Each number is 500 + 25 x the weight over its row's rms, rounded and kept within 0 to 999. Layers, rows and columns count from 0. Numbers have three digits each. The size before them is the row's rms in percent of the matrix's.

# layer 5 attention query, 448x448, rms 0.0763, rows 396-447, columns 392-447
102:512482510470507465527483442489469481453503521531508533481512520490489542467551498531512503513468545477485482499524471522486534477504509530508505488504531500513514499442
114:504536465536518492511488512518519517517473538459514495519524521480517528469527510492520495529502548560538490460476489482523508525491515525503495476505471493515486517472
107:443533536483476529494540538500463485538493520494461502492489502517515532542491517459525497467489510504490499485495497542521564524480466541506502493531536507483482533498
104:477502504501465530515489458497473482493519491529492523498465492493512481473483487532536497514506503455492471488525537501513456524479569504510483477512497483516492475515
103:496484464504451525499495483502505538501527549499506536465479491471455465505519497533532486546493520500488472485497480550513524521560494482512513486517468449472456498493
114:496467556469481503460490509501474532493561507508491509508501525496494456519472478491486537497535469502439490510519464468491481513524529449486496480509431474444520462473
101:527507514483509523525465540502497494519523499489515488490496515529497504475514502503477491495526482514489512481468536522496483518520496526507593479523486460492516500472
107:526496522491532503533467477523515519494507477528486490478551473497493531510528466507478499486432475495478513462482495544502543507449524514513525484500531511510504492522
105:495507460470476485561523459513469503508499512511440492514475500472518496515494490504490544491495536482499508519499504494527481563503494535505508537502467512468523484521
104:527474507509495504516506495494508509496483507498484503476493510515476513503554545506488494520492532479528496486484508526525455491524533522498476451508493490510452526486
106:474511494550517475470504503522505484484466474517508436483543534472509500494487523493497488449475535491475504480504498476466511470554531491521472471518429493476499494437
102:507469565493541522512505483497519501531493478508459486507469443529498545507458472512514547484530493492492487525515562509508496506501507525523493496514479546528499515469
100:496519494487466488488476506515556451504517485494473515505474476522495541517544473557495512493514509463446514488520486494520521531525485451530457486508526453503509490482
098:467524553458521491504467479475475501563455497533496527484456453497534500523506538443500523530528516529507488518524506527498491521498504496492504478504529493517498474498
104:505476522485478478528457493478498504479533475504456515473520465483525497480528481508506504491465510503503506478492496496498514469487429480517500522509486483462500532486
104:476508467459506463467468471523493501507553480495524476477501505459496466505514516497526486490521486467514487491482480492503553542460491545502470496517475524451484522461
103:485520494491503504499496494534500519526515450513524479503489508465504441491520509497534518537513550510510534462497503511493495462499479499547493529498463508475560482467
100:488499469479525553537500478477508494494499484518504554522518470556485537453513516474511534462512526536504478487517521464462480544519510517539483469470509509489516485493
108:530544514527517500526511539513478506504493507524473509510524516498494527488459540495483490552501470454474459508469496502481445532511471529511491466532505485448473514486
101:481493542530538523492530493476463515443486492503471485514500490496531495531538482478517540523465518456496485482489466495535527518516503554489502511518501513519487533512
086:497484443499463462494461504449506510540527499493426498491485420474485480514507489516537491492569559492426502455512478553529473551543478506477474502485560514491463529456
088:488515524499489493496536522541489524487485530518506519521488539501527508482436468547539453524443466470511447536478520529472493470454492479495483520568502540476511459488
089:476498502539483529518484499533514456497461472473500497478509537537547457519489470516503522485492478494535513520518539559519561484484494473479468551520461486480512482518
090:466499491529504530493505479542505483416441549500504487533481523529509501516497480484533491504514506507480535490520469497523494478495560519480467489503509489511527505498
086:521498540494487494499480501537511498464510475495470491521489499533505520450539502512504501476510501520547491519493509498508498492453475490496504495488487506517454508515
088:487453501441489480456467542497508538516461474504461524519517551528481520489462476553467509517484509511495478498522477509449508517517521482486506490501490484498483465508
098:507522452494496508478483503544479488472508531510517452483511516552513507520483532503525528477493458476525547482475515515495481492451528457489497492443468503505491537513
108:481503499542511474475527416500499475471503492507563511486477499511477441504474484519503474491495487511544485518531490478499478523479498467522479484512466459519541515491
092:509507504479499522505552488520501552523526493478500491492495498473453486526518533491508514487527521456484516484514520469521494520497516511537493489509516481455530478488
098:492505530472521459521471475514476511462511482491511520490491500484489545458519522516482508477504503541519470504499478475535526463512509492494493520488472488506496502520
103:519467481505481493501493488483552465491491501520575484513479496513463541511497475468531501533531499524502491490486500444487499513477478512488510530506515540511496540500
103:547506477520525508507476534510554491555488511541491510543520539504532438508496482489516483525501463570526496514484515510532450465484538481516507527501486478504505485467
097:466475477524506509494489524492490489491502466502496446457463520502473520540455497541491516498513514474478488502457503512482509491491479463505500542523481520517463500488
103:489479474497475526478524470478517449502495462524505526475517487459485444532496471538532509506417431482497477482490497560539488495487496491479482499496514542496515481524
099:494527547489495481457528497485495461473535522497456512508476538520485485498453485506514487501488480495520493519478524510532537467497534511494492518486481517494509505534
088:494525484466513500508487497539560499506480514462526489494534515537558510466507506535494465490487549555535519508469501456484514515487515459548509467503491510500514503484
099:485513532548524522529522472490493514505508502477485492470483520515459525513475513503512524512518507521567511514500462487456507530504489522515479478497522504494533517443
101:489537506534520497501468441455499523505497493503492494525494503541521468485515476523485488483482529515482517511523515487483508528493496490494517497483483494488505519504
111:494519526527477538475511519515504459472523516512470498485521496492512483470486522461517456513492473475492498541504533516494536527533508488493503522475466498487478522479
097:498518512497499483485487454514505527551483498469539514512490518517494458527535498529492496537480504514525505518494534465507545493532481513508476509478515511505494482503
095:482491494577495496516480486503503504475528463485492515531499526493494486456503500527453458501506519472510544527497496490479484444478522492471491540485493482466506514515
106:489491465511537508479562503524502513518511510484516516523469525470516474436454509471513508503518475498476521546477508519532489478517457421544523525493517510460470512527
098:499508496528511507528518510516486509483527464497457520505520426454490516502508472540462498498472528494514456480518532484505482483478509487528480477481503546522486494512
099:483515495450503475520501512529502512473507503468479474525508482516429505542477526511505485498498476512503463480481552466540530437520487489467523463509512498523493463499
096:516511433532477492513473475531459479486497506499463507497515506519507518530506485519485489488455521522496492530510508510503438484506485534586514497446463524502473487496
099:467501550455508537479518474506511497526492485513500564503498534464490494504492507536496527508493502495492499499515518489513451522465530507487506485468501486497536469465
110:530513542507504485495528520507507545513476488507507474521510500487543525457508485553512469512504482529499486475504534506466510502498489495506501570481511545493496511496
108:506516534495495439519522533503479523500504476515523505481508529508493503530476484495536531480469541524542473490518485519477491537489533489486485519528512490486539538525
099:514467507500504521530460475491523508518505518467481547535501511458566477526481493500526526423546523511527464511539450512502506525499471494460512471520500505486506508462
094:490504520499478482449508511495517520525510487511481493472524472486529481461529476504494520489506514472460499525514479478478489498455488497482494511452517533486490510499
101:471504486478483466485510503513464476516527460510493527496498498488462521446476540527489529470543458498476467496511563492468549507481491505509482477489512509495550472514
104:521503471523482477490525526522461520519503478500520469493467496478509490494500545475509450488557520538463487484501437456492511497491531505554457501498498513521542488491
# layer 5 attention key, 448x448, rms 0.0768, rows 396-447, columns 392-447
105:503500515501513467529502498497536505506484489566437524492421572512461504513509503500480506454490537483454524515489499506494532452498485525479513471444519500506513471502
098:500511482485516485491519516538511501530516494525457532513451508481490531447523501493500509529487527512430443538522488550581461500524507533490479518493469536504504481501
116:489524503465524445503496534502471527499528501498514495510517470510492515475570522481515446536469483501488551469568470474539516519487503528526490531528467517475508523507
110:452491501523485513526486441541504486497508497522469538472472474477520464530492476521453507545518538526484484512559516503502468481513476474490485471524550470513477507505
097:491511485512495492495536480473507487519502532531456487520486532517479465539530524504572517475484501488481511496416492543499492499519512548500535501510540492509520452562
090:520534502519517504502461479473526518486508497524513524492549481490447504511487527524518557502509490499474473470471484491493504493532538484468475498501475477498539479482
099:496502511479483504463480493476504508516501487461529502515484484507537475523476497515476475536512498524476501540526511516516512499489515490487518497515495517488523506498
103:466488477530460519521480466498474507534530501471538503486481467490508512460482511504512560552482516465514534476476487516534530492512468520491498493513517505488494497500
108:472514471484509539535516508495534499514492505489449488526490494502580472467494489493508523492533481495516486460536494499480460528471513557529470522515511500479525533530
096:504505457469516520482490451553514535473505490495498488488515456491478495514487548527534520514512514489510508457478506467527487465498506531477487453496543458422501500500
111:529515503552524547461496457502498507458475467541509470453520501525487479471478500501508523495477524536505511514490495527541464477495535459501488485538470474466519495513
108:462452487518508519494477500460482517602486490539533518471484507494527511507495504479533509484507522492528490526544520491446439531529540496527459508546492505505494492486
108:481537505487499516507505476531500504523527502513497494473506464536495519531484502513468482540507471511481517498471467515544505472465504446481459480539534498490544467496
103:500519465512519469452491506459518508476494510541486490477450477502539490451506518527458472490472469487520501494545488511480523521501476519468466521468474460488531490515
110:498487472494479472507490533532496525488494532470506537514510495452518494489496474495542506469486538480479494470491491476474520484507484492529517504469478482475495473495
116:504515483563494539500465507542477496498534500553541469481508522543490505483507430520503471507530495465486490489549541482482482538517479503511489509523516502456490495486
101:478510501489492502480480473484525469502465439525470520497462476489519491508559476492525540475476550532494519519485580519461478482530484488535528513450475505489494503473
115:468515488468512530513444470486478456538467505510504488509534469554479503501485498523508521478513490471493508519494499512502480478512483471536515510498500487514481463504
103:506512510482519476518508501504492542525563519481517514477490528532480518498483522510507493528505469489462433498507536504584497517527507504469489469503521452505502476541
112:518462518543474507500516524502491511504510487463490516488481542540485536483525501510500508502483525535448542530514505478523495532459542498525465474487542521538513498524
079:511471478506508519537489505512540496510457514515509525451471547528478482524479482512526493483497510521493478459487467499495480484437493498492533476462483572500509511436
084:501496477513562484454495484478475521411527516474482543539517506490479500497537510550479507566504532451485523526473502515461508507459488497494514504531485477492553516533
080:510453493515484554476493492491473508521528478528494477541509476490547511496480526473527490530491486483553510511483521513469523538515482445488485503523481495514469506490
080:517488481502488519484538512548514498486501508487474467547527444472500524510486505514519463516530518500498495504449464524478523517527487511499480486549527477466494509477
083:479521508477547477490490499516521499489489515505511486465510534498540500523499491519501529508530524464494552489541464522490545471473473501532490522506474487508506524521
081:500516478518528532507488518485448513531529508513499479505439493526479516493495506482494509499468448536479462466537465524481483519510459507493537522539513505511509491540
099:494510498459542540500457482503496500499500503504483513499480531508485525494486492487486515505508520459496510502498463508487475516494472468542492488509499483463503486524
095:493501470570473495482478535508472490476499503484491511507492481522460482465492477526497489510456496547532494516524475511518491481453535487444529455508473498475498499521
102:472490482509525510523509469483465500481498482492518461507495548485486537492516498498534509465460464455493493494482449449513528489513474567514508481478524501546510470511
094:503489503519523514525473508527472491516532517475506505502493543542472485531521492476507512530505546460485525468496480524502547442512543498498499479497546486513523503489
111:510509492518479473509436534512497504530477481501500474509492562467526524530477536502508517537539511477448519537494435483510465510458493505532506478492520536499489536500
105:501489534476534526521492469526512481509545504540544520483458515482520436503506510491537504505508470531507494501490510477517484464475520488496498499497508522482482488454
112:513502509492478523474491500518513508501517484465512494493482461516507524491460454474521490530532533473550463482458555505457511519513506482539499577516474522496476488439
093:517486434517520453512545550486490481517507485510501475490493457483487438474512488495517490507489551483523520450516517553481489465538486507487510536512542510464471502494
111:496470562491471519533481505498525494462510485485508505513514487462510487490465470478546476550492493491484508539478515454490463482501523511539490503495528478425486495500
103:502502473496476532464463544511481506505527462485564499482468464462499532485489479522444505570502551463536495533509525460479437497522469494475505512498534511516531517454
105:456513489496498485532486511530481526508513508467484498516499517509494517474445456511458500533480489493534443460503479545476493526487494492469489481511531468513472499473
108:464540536455501473535502405467464488473541535512493540520451467544524506516492515467505507498481515466504493557501527557487527518478499508510520502504506521483531534539
105:486508514517494535511503471442483495491505485498432519490553511461531489503427476483493466499484449472518482529499521500523503473491453492513515515490470519512463518508
102:480547477501467472481475507515480484462481479496473548524435497530520477543516503490491500490520494459551457472495496506511510489524542487541485478531505547501459495528
109:471478553512507468481489485525439455479472510481460489543456540504481519502529462481497517541512484491511540531542526500493508491501509485498507527447515483481519514518
104:536509494558509477445506540520470536548511503454522489494447510487506534466515508515478533514478484481523526522464466496484518528504458466536513501483522476480472496480
107:484484521581530514479477551502488525512486486459520490510508463501474487532501523475524467564518537546496494521484481452478519481510496508505494523507474505486464533484
109:546521533460476514498460519486486486489526479511473498511492516474466508474484517496530513478529472496484502505481536512456500496528508504527495516546525498484505507502
109:499476518447497517492490525505495499476504490513456506493504546486486500519471541499485489507482513508495469486537495532490494490494509499508530487505604457496476472483
103:497486488488491515501521495508502494507481480473491487511506529479494525517494518508501477520520484526534528548488479508521491503523505475494462522495488510508536508481
095:477496497523516466509531495488506476473465492489536476462496541499501495471492518490526514473500478475498531554498537503505515452488458509533495526485538488529501503514
094:513491540468477481543490522537472499487461500543524489517463522493494490520508495536510521534502491546457505494541536455470519494498502497485482492492471520518498508516
104:535499502498509495531508466486512553470491509512539459516470515526510529514492502475525514491528501501504474494533512517528505507509479495490466494489468499517508477452
117:471486500519514519511519478549491507488476485493570516474487473503492468485495526488503463481488448509506519477490575479517510480454489463448506507517487451504459490541
109:465522448513469530516510464539542517528514492506488499524555559496487521462491474541502470526510535506463512502514522519441485526486460546480501482524465491486514476465
110:475489508487481503500496551520481469511526473509482508494490523504468523482476488476565495529524524546504480547457495470510545514496485489537502480484516521469484505486
# layer 5 attention value, 448x448, rms 0.0803, rows 384-447, columns 392-447
090:491510470503512492511537485475497523454504487513454484486508487497464493478475503483485514449499506458555531520546524501474515513506493476522557477526473509486480517525
097:497495506512505492500517514527498478510517495512506457486516537514510496453522483504504490447517470525505514532465490467488542518523513455487506493516447463514461505483
094:490527496480434526497482461485546509492475508460502470538478451533494519534477490513526522497507497517497503482477468509453520539473564490539474527516532514516480465497
095:478457520481508502487496505493479514484513505520464463529499518489506488517553480531491479460463492491504508511467495497526477484485544451450480503467458518512464505552
090:507467495474516507453484539495520468506471562498517519549530514516503514514528533502488515472500480518518480487524513505522477460486474537516488487536525477500518459514
094:515524571490451502495496459522533519530515520499486527549496473529483500528531508511501485519491506519503477452484476492490535502489521487485497515517459480532505496467
091:504474557496490495540511475482521506491507480535507505491502533471523480503461513543519494512479485507502488519468460489494497512484531510558522493498533487485511546532
091:511520481549500513515521475494475530495526516527518553556477517537483457518512499502489475532494503445492509501524517492504445482535477505522495490481437467517464496514
090:474496466492476479490521452496535466526494470493472501505486501500473493503489507480507481489443526464505514528529477524534442524504489511499517485530475495496501497517
089:541468508489505486480484481481532558468535527529495495531510506487504528493492505525472477476494511491547522507510497493489496516498480484477514507499483535488480537506
089:494487473515486527524521508545487503529479518503542535437510516490523502491470506443514451519516509455481532501508517504453461506497524507494488464479530446516558513522
097:459481513517495441523500471513483501474511500500498479502512436537510491489463508488515485507525534463501540506518474501480503526463481505499535499541496498495496507456
093:512536509503556488481502532472479504519534489462529511489481482484496459511509501473514481467451507497493480499534511468520541543460515448487503507496574491478498478512
091:500474509558499490538477509482462514490495493499502478510492471529521499534521480501477455460502474478522541485486521534530490497499498446458511488477450466479512518492
090:499475484500496469453523563488511462515501514524518496473489522486477482470454517510522491533505515504444460459503458472516507500455516524491486535500445601495477513490
091:490512514439514522493521506488509480464495503509515472482542515513508564510561504515473497491509494477484480509525524455503478496471495512487475506485464505517514501513
105:507504509551487471511497486532498531466480515528487511430470531490497540458477536585499447479482495505513501507504475515542521489502469475534468526540513546502533522514
095:473491442531532529493473479549492517553541518452482494565513520469427518482487494493462522484491499527453513540542482482483477481537493506478491505483485481502493500501
093:466511471467488482480487493527504510513498491484523510526524423493499543505481520494456498511460497510471503505531540524460508506511464522512484531478492556507455506528
094:488460471491514495475457489536492458504505491521512472482496460460510494499503503524489502489445507499511520548457494529480521541517515503425555518542429486540483495484
102:488486501519472541496484484494471528519475515526493459492503492476494508510491475491507517518495513508520475486491496494514509467514465506502487501503480465481509510448
094:478513516445549503484505481496478487543531503489512452513512528497482525516552497532449470471506486505510491478461454518486453461488458502509552487481513527487496492543
090:520489473533532536512528576469504538547506523487503490476483530495494488514518507486496509480481505514512496521497476516489491507504470548497472500487500512476497481529
098:523507487510505506476490471495509487446475452485497466472501448483515515523500516526489522512502504550514499485509486446503496482490467546483510513549558476509477529439
093:458488493530477493499495452482499522472515480531520525452531546517519494474505501500514531469479513480494466505483491513510549544508514475503435508499493484478517539523
098:499486476520513528460528482459508490514498494507506490503497511483479483505490507490491510494529473509495452492511510502497568512502499489469508467478521534505472509555
097:499538537447477492490479510519441481443478469496543496409482468493476508502467505514495503424530532458514482538478483509490518476492462527481531463501537480511511481472
098:450493504494474494481502470522513494510525496477525526488515517485477530487484523498501510515506524551483471524489481537470525502492504468521543522490516476499476498528
096:504524493527482511484530506478519535483506510512498490522515507492537493433497508478481528519526561503523496491511460498457515497530546543525576505531486514511484504474
094:493518421470478505502470504499507478456493503488480468467598528530487518434531486477469468460528520510520504506515485493465482518528516510507512496524502541504491507433
092:493534498503515507525484521535486486498490478495515478516511506493453519509475494508527568504492515507471484518480478473485470501453488480479492499511481503477509516513
095:481518468492489509509495514537514504487492544518545552511491532508534510492477477524498508549468491446534465485490489478503487503532511499515549509514548463488491492455
092:451492505526535457505510457507472495469514504521499493492497475484508495553486486463524493529501498464528548471526504489534498481552493527570475491508508478538528470487
094:525488539482495563492516469528528516485502501479458466514499477498499509479501492513509502531500510423497464509492531508445570482487536513542510469512458514513527492503
093:474487522518538470503493466524444506465466476510463506497495511510509535446509489476516488492454511509526488505484493499475483486516466518503545510515439483497483510493
095:477470479518526492503524572501527489516467468503503482492527500521527532503508496518484514527530479511524464474465508475529469456474519475481481492475473551522529503483
092:468494472494484511501468532488506493449530428491516557499471500490501503462519518486488509495519490505523507513511513509500452518503479464508512472590486507483486497519
088:470506520474502518503516525482544532557503533527518506540455496516477518479488488520470493528481494516524475516470505493508511460482511456492519500493554486529500495488
096:528526512459494498518525521497521495514543493495531490515524476504488471481482527493486515524512479497476509500466547460510513513501498489487469502510543490495503470494
088:475518545462545528496510478539502452503542521484503525471474526483527494482497510498520476505499500472511501484473506489456492478458473504497512482457473520509540491471
092:473509502480454461482537466483514483473489504502439501475520514485496476529499487505475532494478484542502475486491479484469489504502476492527481483477492546481509523476
089:468492483545492527475509464460474498462477523472503518459523542517546551523505495506489475492523484507494535533502453480481519442535494499531498469530470467513511500537
091:482504505540469478532515466555553491478483493493505487565495482474513483548516458487491503495482450456482498488515465530467522489528518486525525477513537461504498495500
096:487450521517540524488495445486481495497498500479494480505499409520503496512471492545480490501497495531481484477499504470452552510494483467508515466479500482503458476510
088:492486459484502519514442475510482485472498544481467484518515483508505504526461486550529482479487483537505497520480504498456543510494513476516508521523519479499470529458
088:547496503462521553470467476512505506569465464515522553535530493525484502468517496528475473502495506451482542488500524491512509548491515534498500560529509513480556503470
090:486503497533518459464502474505524455484488540496523462516515521495518511541530457481516505500505527473496536506530505489454541498459493469497485515512485476505483516533
096:507480475482529535506483504485528484559529511482533488524504534507501481487501507517506457530494505501490526477490489487498497516509484469482485502439505507489519514518
092:491489507498477509506485512512478454517457478474502485507488479511520493506537504536491461470516510552505475482517489505513512536480441494505460497485447523535538517453
093:471534508492500500480524492508492533489537471533504477512501557501535477483500509480482515509443553498481508513501504510527465433534447484500504516516505490485527497458
091:513487484491514468499507546497528480587493514475451506448479541500522490502524505523477483476494521488521525507495500487505473461508508460511515474491556505484562511524
087:492505465483495548508513524507497496486505502481521532449514522509493508529513482495523492512474490492534505466485457483487499467503486496509483494494508587503442475503
095:537478467475521518484501512491472462495466508524488494531510511503510475494558488502472512485501497480497505486444560503494522488494467474540527487475519533498485524529
091:495505509477528492503490504521539516564508476491547552457517515526496504514504487521525491533514493480519482498511488502513494503492500486519482501492472514507487511522
093:484478530465472502511516516518468551466489504482478494479491498501486480521488489505526515480507505515477537489473490486459520517477515552517518464496490496509515494477
093:512519495502483522511525504506479503504534522488480458490510488482516514466508519518534527467499496561478479509499501506519456472509480533505485496494506480522478490483
093:477506508507551529500504506479469561503479505490512476518508505493521490470505503474530496467460515509501523466493503505491492453481544459504449497472499475474490487479
095:528490550530517484524456558535479484555488502521502543498550482507457490470545494471515487516465531515507490480490500498519488504487538495520511512474489557530521485485
094:512498479509463494501481466493473532495474501479509481489489530499511510525476485511488497555479482508481499492483517517485464517529481455482487527495530523505508500542
091:494493500521477435485526490502504532540508474528499498476467533517552473482500466476487501512533524511483530514489468498536529492466508487527539531511479525490497513479
094:473454508509517475492527448484488525485500475478494517476501482511554476519551505516512499482492502500509497522489496522508523491527474470486500478492479504489538469504
103:497525538485512530465514498507502498497475512504494471439484451495468488519536505466508512515491512522507462529491488482516501439574530547512475485556527511514498512511
093:488537568471514542533481496509512455500485492501469545470498505518514502503530509486476493481483546482484510520486507500475479523494538475482465523520466525523478512518
095:469517503458477528513494457522493517526521490473498530527491510509503517510522505502516497531518495471487487518456461518463518505514487529486530472545482541515492520482
# layer 5 attention output (transposed), 448x448, rms 0.0769, rows 384-447, columns 392-447
098:499524484528462524512467518528519505525478538503465499486543542532528496537495473461476486491523503474527519498503572464506456483533502467494533493499527479518490550506
101:486529508562485503514466464489520522489464524535492519508534453509498475494540481487496476479483501481491498494503491514516493523477494467518504515464473465520495552519
091:543512537531518486451506498480502473471489503476492512509483519520539477476519502469550531473485480474473494501477505523536506477511543454508496526513528526483516515544
095:545512472483483492526525486535445469511477510507530508541496506514520507503502532561481518459493492539533522486470514458532519487491476527489514474510487501476477504541
100:501556490447535497495487475538530503524521448546511491530521483498486492502504526512506536529483523451483466483486504489499493504527499531513466502543486516494519507510
100:474502500473522530536526548493554501470512480502441536499499504545554523506494504505525526514497549451563465453484499457468494500478463507498493507513511543488530464544
101:507532511523494504450499498450464481523494501465463501486498469513545509526475516535508475546542503515535492443497528511483509512451469480484533476456514470499475524476
098:498461495501487502510511556487480528493464476515508502523519500516486483522519470466490511590543505490534537491539502522492544479510497504494512485498469461572500496491
104:561520517490452504521502494464502511495465487559516508501484484470497501499527512528457486539492519492532505473478533519475498482518525469504511490482453545465506513500
091:509483537520497489497510478479503514470521481507522482500499510498511503522460495528468486453534498504472449483490475484481462495517465490511491480497519503480553508492
096:457473500475449504502562489469447532492490514522504452499533430505521530477463510501499477487499480484531537539480500530529496509504486507521485467509528506530520499507
101:534515483474504467500516501505486480503480503521497509490527515499482479523459508463507509447545482471509510457495473482499466494473544486516491525478492524441473458530
102:532495561527507469441501491503511512478448476440475534514489460503502502504524464490499470486515432476479466572426523522432482507487496499429475497501479494488482516461
091:463542465469507457481465520523484529531487498528492470510446487504505487565510508525503497511509472536509531527501520477493490512555433510518522465499471547504472530488
107:485481472550498528497490543480511510533502503495568535493510517516463527510489510474498512532481500517497532474499541483500536524478546488514471482543492498472532533516
103:491461511476498493545506510561525491485467522529475506502545522508513517497480451545504540480452521559484492462517482515469531481573492516528514451500449502529482486491
081:538523538513524483525535528484522464495503505498528479462519493574534498507554532540486443515480497512512500498473533489538538510465495508521525476548487543508491531541
102:490486500510459489592504526500463525480485472509457499535517494507499496508502500484493489513463480521489489469510468499550509455539459550511468452528505474480468512482
091:520488468513503445485521498499472481472521497496502495505509529494524552502500499473502440481462479528527506477497535484420504486483494497508488517517498508506515471464
098:528493485474554505540478527509455519505495503506522530466509455447513476493514530475468441493506515512517460509495512520518505506512476486521479467501482503464512467512
088:532467505531526515503508497483489557495524509555522518546523541454484512509516525475508528506526486509502474528508497491520488493504536475468512497495490528475491457478
099:496495491491534473479513519515506492484452460511504469492478499475470524513532502533500490470521449492552528520494486515495533547494473528468530525533459488494529490498
095:484495544534480567504495513498478530507502510527504504482479489510491507534545516537472559512512513489467513476508477477454502499530455499467496526511476501502501482501
095:464538507495539511503519463526515525506496455520533473493528505493499481506455541458507504520434509548502486505527518497515504497486481487547509443530458489507444469495
102:472507482556510521514504455506512495487495494526509514487485475553475482472485460486483480526491461484508552523539481484481499506476507547551519543542473548470459540493
098:561434507525476546478478478508504518501466500521477474548520496522473479485543461467456509531464498443472453503520504492497521524487505501503483501497546487499496491524
083:570500517468472527520483486487491500459461487532516472464472529532469496512522561514525515497476523484485459484463512499475556482509487459495474543505526490495469499461
104:468507498496485492501481486506516502526546482482506519524507503491536541476464508491503497509541526501528476520535550479456493535485536495531501504476529505465535475496
096:466496527518497439533503458435495512508531532551520520468517487494491516525472541497483469478504510461547475518499478480528502512482513485521526551491509488530539519454
093:509474484477464501510496465489521506500521491492511557514520507502504516499501496507496516483512468470508520544492509504444447478528495489519513495492529546504532543507
101:501525504489527532505486515528496525517503519532521491482501484503405511478484488500507442492534547513497503486555485507486535534466544508521532528498498517494531465514
100:484527531460492478525543516520469497504479482538510526501477502494495498507503534474493501507449526463561509488517523519499515498489523539477506465527533495519545519505
099:433460509501490488520492449519505499502502501505506468497481492507539463463471492501511504528510540528522534489480504504523484529554498481479483514525501475532499520473
098:507486487522501516503544480483496497481527496488489500526483459512528444521490463505520510502519468459467486501497483548517552513470505517546525525538495520531480460489
099:488496517490511487496496458523511485471505462522519521481491487517470555478510499505492489518463511474551493500483461523484524486506490510539497466543486491524474471436
095:526511471466470514525480518503484531505456536492479459486501511481499518501551445517490516464539490507490514476472452493490534477511468488503522516435525490530469487537
101:478488463479499494489490472517473502494521497518521520505523506494463491502514508517530506537520496514489479495477531543453500509509502507510508541559481498493533500499
100:522532487539492521452496501489495480493495505506469465459528473490495539483528520478509496507525483493546489516474535492503549505527513511485469509481515517497532504497
098:466543490527508503508504506491478482473455496479540528526478458553461475485526521522499543469493514526496475502529526545516511486478543484474517510522487488512514495540
106:478458512448583549479483545506524500511462500503481507482502494513510539541510455489467526520461485483492505475485512485495523529488527541528510509504539537491506507471
089:495483521509492483518458502450485546523463509479505508508492494489531532500505526469494514504523541516518488506496499478517492504505533530515476469515508491521524488504
095:460500449482509512502514529495472500502522512479492546452505552498481510533489490484457500479480510507575528522508536484453497494489470488472531502494463498493468519485
099:478529465515541524521496461536505488446508491453509493541518485496490532476546499480487481529514510479466487499494503491456509484471488493508497471490492507511483461456
100:515512512463527513486505519519506476523494485521469525450514503484453482512492491503486519480479446513479491494506463541501459478530487483503512514447471495513533520502
105:513500499541494502529501535528509527510508485487430494507543468491542468479547485483515518484497502480523512475507509497507508520503559469464505520491486453483494501519
101:471524516528511521483522550503511535486491541492491463496450484508440551487508521485506500506495535501540539469522499473538498510465488503478475531462516480494518489525
095:492475518512573501494429549485487510514541540509513501506483490493502466497504521444497516521535506481542531539475506495522503532524476517520523468516467523485475513495
105:538501502480498475530523507500530500477503514537512522497504447507495511528476521485502520489480466501515519520460527492519532453528465468474470495487484507488445514561
101:488441520492519495511500496509504486455496524505518493530489502508493458445523519457513467544488501512475463485484499516490464472539521491518522499471471498445510517468
104:473525528527532492485555502497520502499497474486533498481458539554526492539500499498494513492492529491516499538484563506497466488519524552511480487546537505450496507519
103:459555486442469502543483532476500477521501507516505495517472484520483510518439489479512529474507543496526510505534512481491499523504472462477520506469497553486498499490
099:500523489505540515496554506539477526476499492501507510491460475517519508501504561479514456530498495503485488508524481484480511515516516520464456538522495475460511490523
098:534529460485538491487465485484503449518492501526491559552484494494512502517514488506478492485534508525562514478506464483551524515474500508514492494489532484517497533476
109:548519503503467470542484528513505577521522532517570538495494482507460483512538543515519541506487512502513492476530533502558483498496494506524536503515533492501466543532
090:499497470455513536493488529511434497497500481527532456536474450549560527503455478476487541510487505548509449532541495501540516457478525466505497486523500491490475542496
099:459489522513459546516506468509474503504545476501495465486507483467497515503547523502424490495465482517525506501507493493537502482514484486482473489504468509535475463521
094:500500454535489531432533531481535510526482484521488475536514492520479477520499508505484536461469492489484496482520509508453520426472520502493515529500440473474511494434
106:539486498496496509497509483534491507524546526507521535503480513519488518490508485519512530509558497463447546502496496514470482556481477511473506494502488515475482490475
094:527526472500548471513504492475528512496509464523507490484494486507470488515497556508487547536467479472484501499519498490500498500534512528503525535522495523487468490511
093:495470489546496494520521483520550511484482526500479499531553540440508460468511542499522500518506516484502498536515486443480494537475445464518522465497507486479543481489
088:478533520486487498491507502488503495488490528521505423504506471531481495493509516494503536505499471518493511525454531523464541496510494499488517496501465468502478502514
081:473527503531484525443507475514508500487528502517453485461509507505541478498504551532502523532503493479515517530551451499531439518484487555513476519494508476471506463459
095:489514482494481491522486499507522521465535468493480509463468541451492514529515559505505479530533506489497534491449522487493466500535462508472478505529495521512493466473
098:530496492476493542527500511538478525502508490543515520488544441520456506481508521522481525512499542472481487518460516492507485519503493479514510514494506527459508514522
# layer 5 MLP up, 1792x448, rms 0.103, rows 0-5, columns 392-447
096:501504501492481506537517496520491503504523495512532525523494511472503520548496468481486471472533524466482519459515477480513477532508485479493490486493498508493459528475
103:532516513494538494531519499516467500483490504500519508494501541457497506478507516519482491476501510455528466468509444476489552519480499504485465543543555489467545521468
106:499517546522529497496494505494503496473507509500521485496513482518497498536466497541498533477487478485525477484522513541492496519491514526564511448462472452485456505534
114:531494536562485479499510490595525490504485519470497507521517510534474512523541482507500486532531488509513475514494487497525439455458492486504459498474524500491526483491
109:520542493518477486482529501521496507496532455493439527461483525507519495509533510500487501498523507520477494497494460539523510462493468531546484500524488496488520518492
111:514521511451531511520490515476492518470524492466503541498507512491483510484503509483503497481494519481509491515498474501516536495454514540472456500491546483499503495507
# layer 5 MLP down (transposed), 1792x448, rms 0.0694, rows 0-5, columns 392-447
099:490503523478534481527480478519521495461528458456490487497548489531475481527514513490483513487452509489501510526478485506550441509495507488499493432482509492504484499499
105:518491482508574543495469502535444509496515471463514520506490488498476492502508439474472486495497515498472491480488523496534523487511465490475515543513537532520486530510
089:511518523496525493486524467482484494518523562540509560519487499476512541541503495498516506518489514538564502517491487493475519494520550521500526487497494494525517524490
108:496527515507517463477549491524456453509501488500504481488521542513559482517570488491503481507528502455525526479500484526530473505441519481531440465464545534497466488480
110:478502471505497470483469521550515536518498466495523521500492522445514491467490512495466461493485481513507502491557528459436510514545502535479452458511480519490528506473
110:471532473461504470505503508470488513495506481475497525456507499512507505526502532478500524486476478542499499533504472512519506491470454474519454461492493472488572475509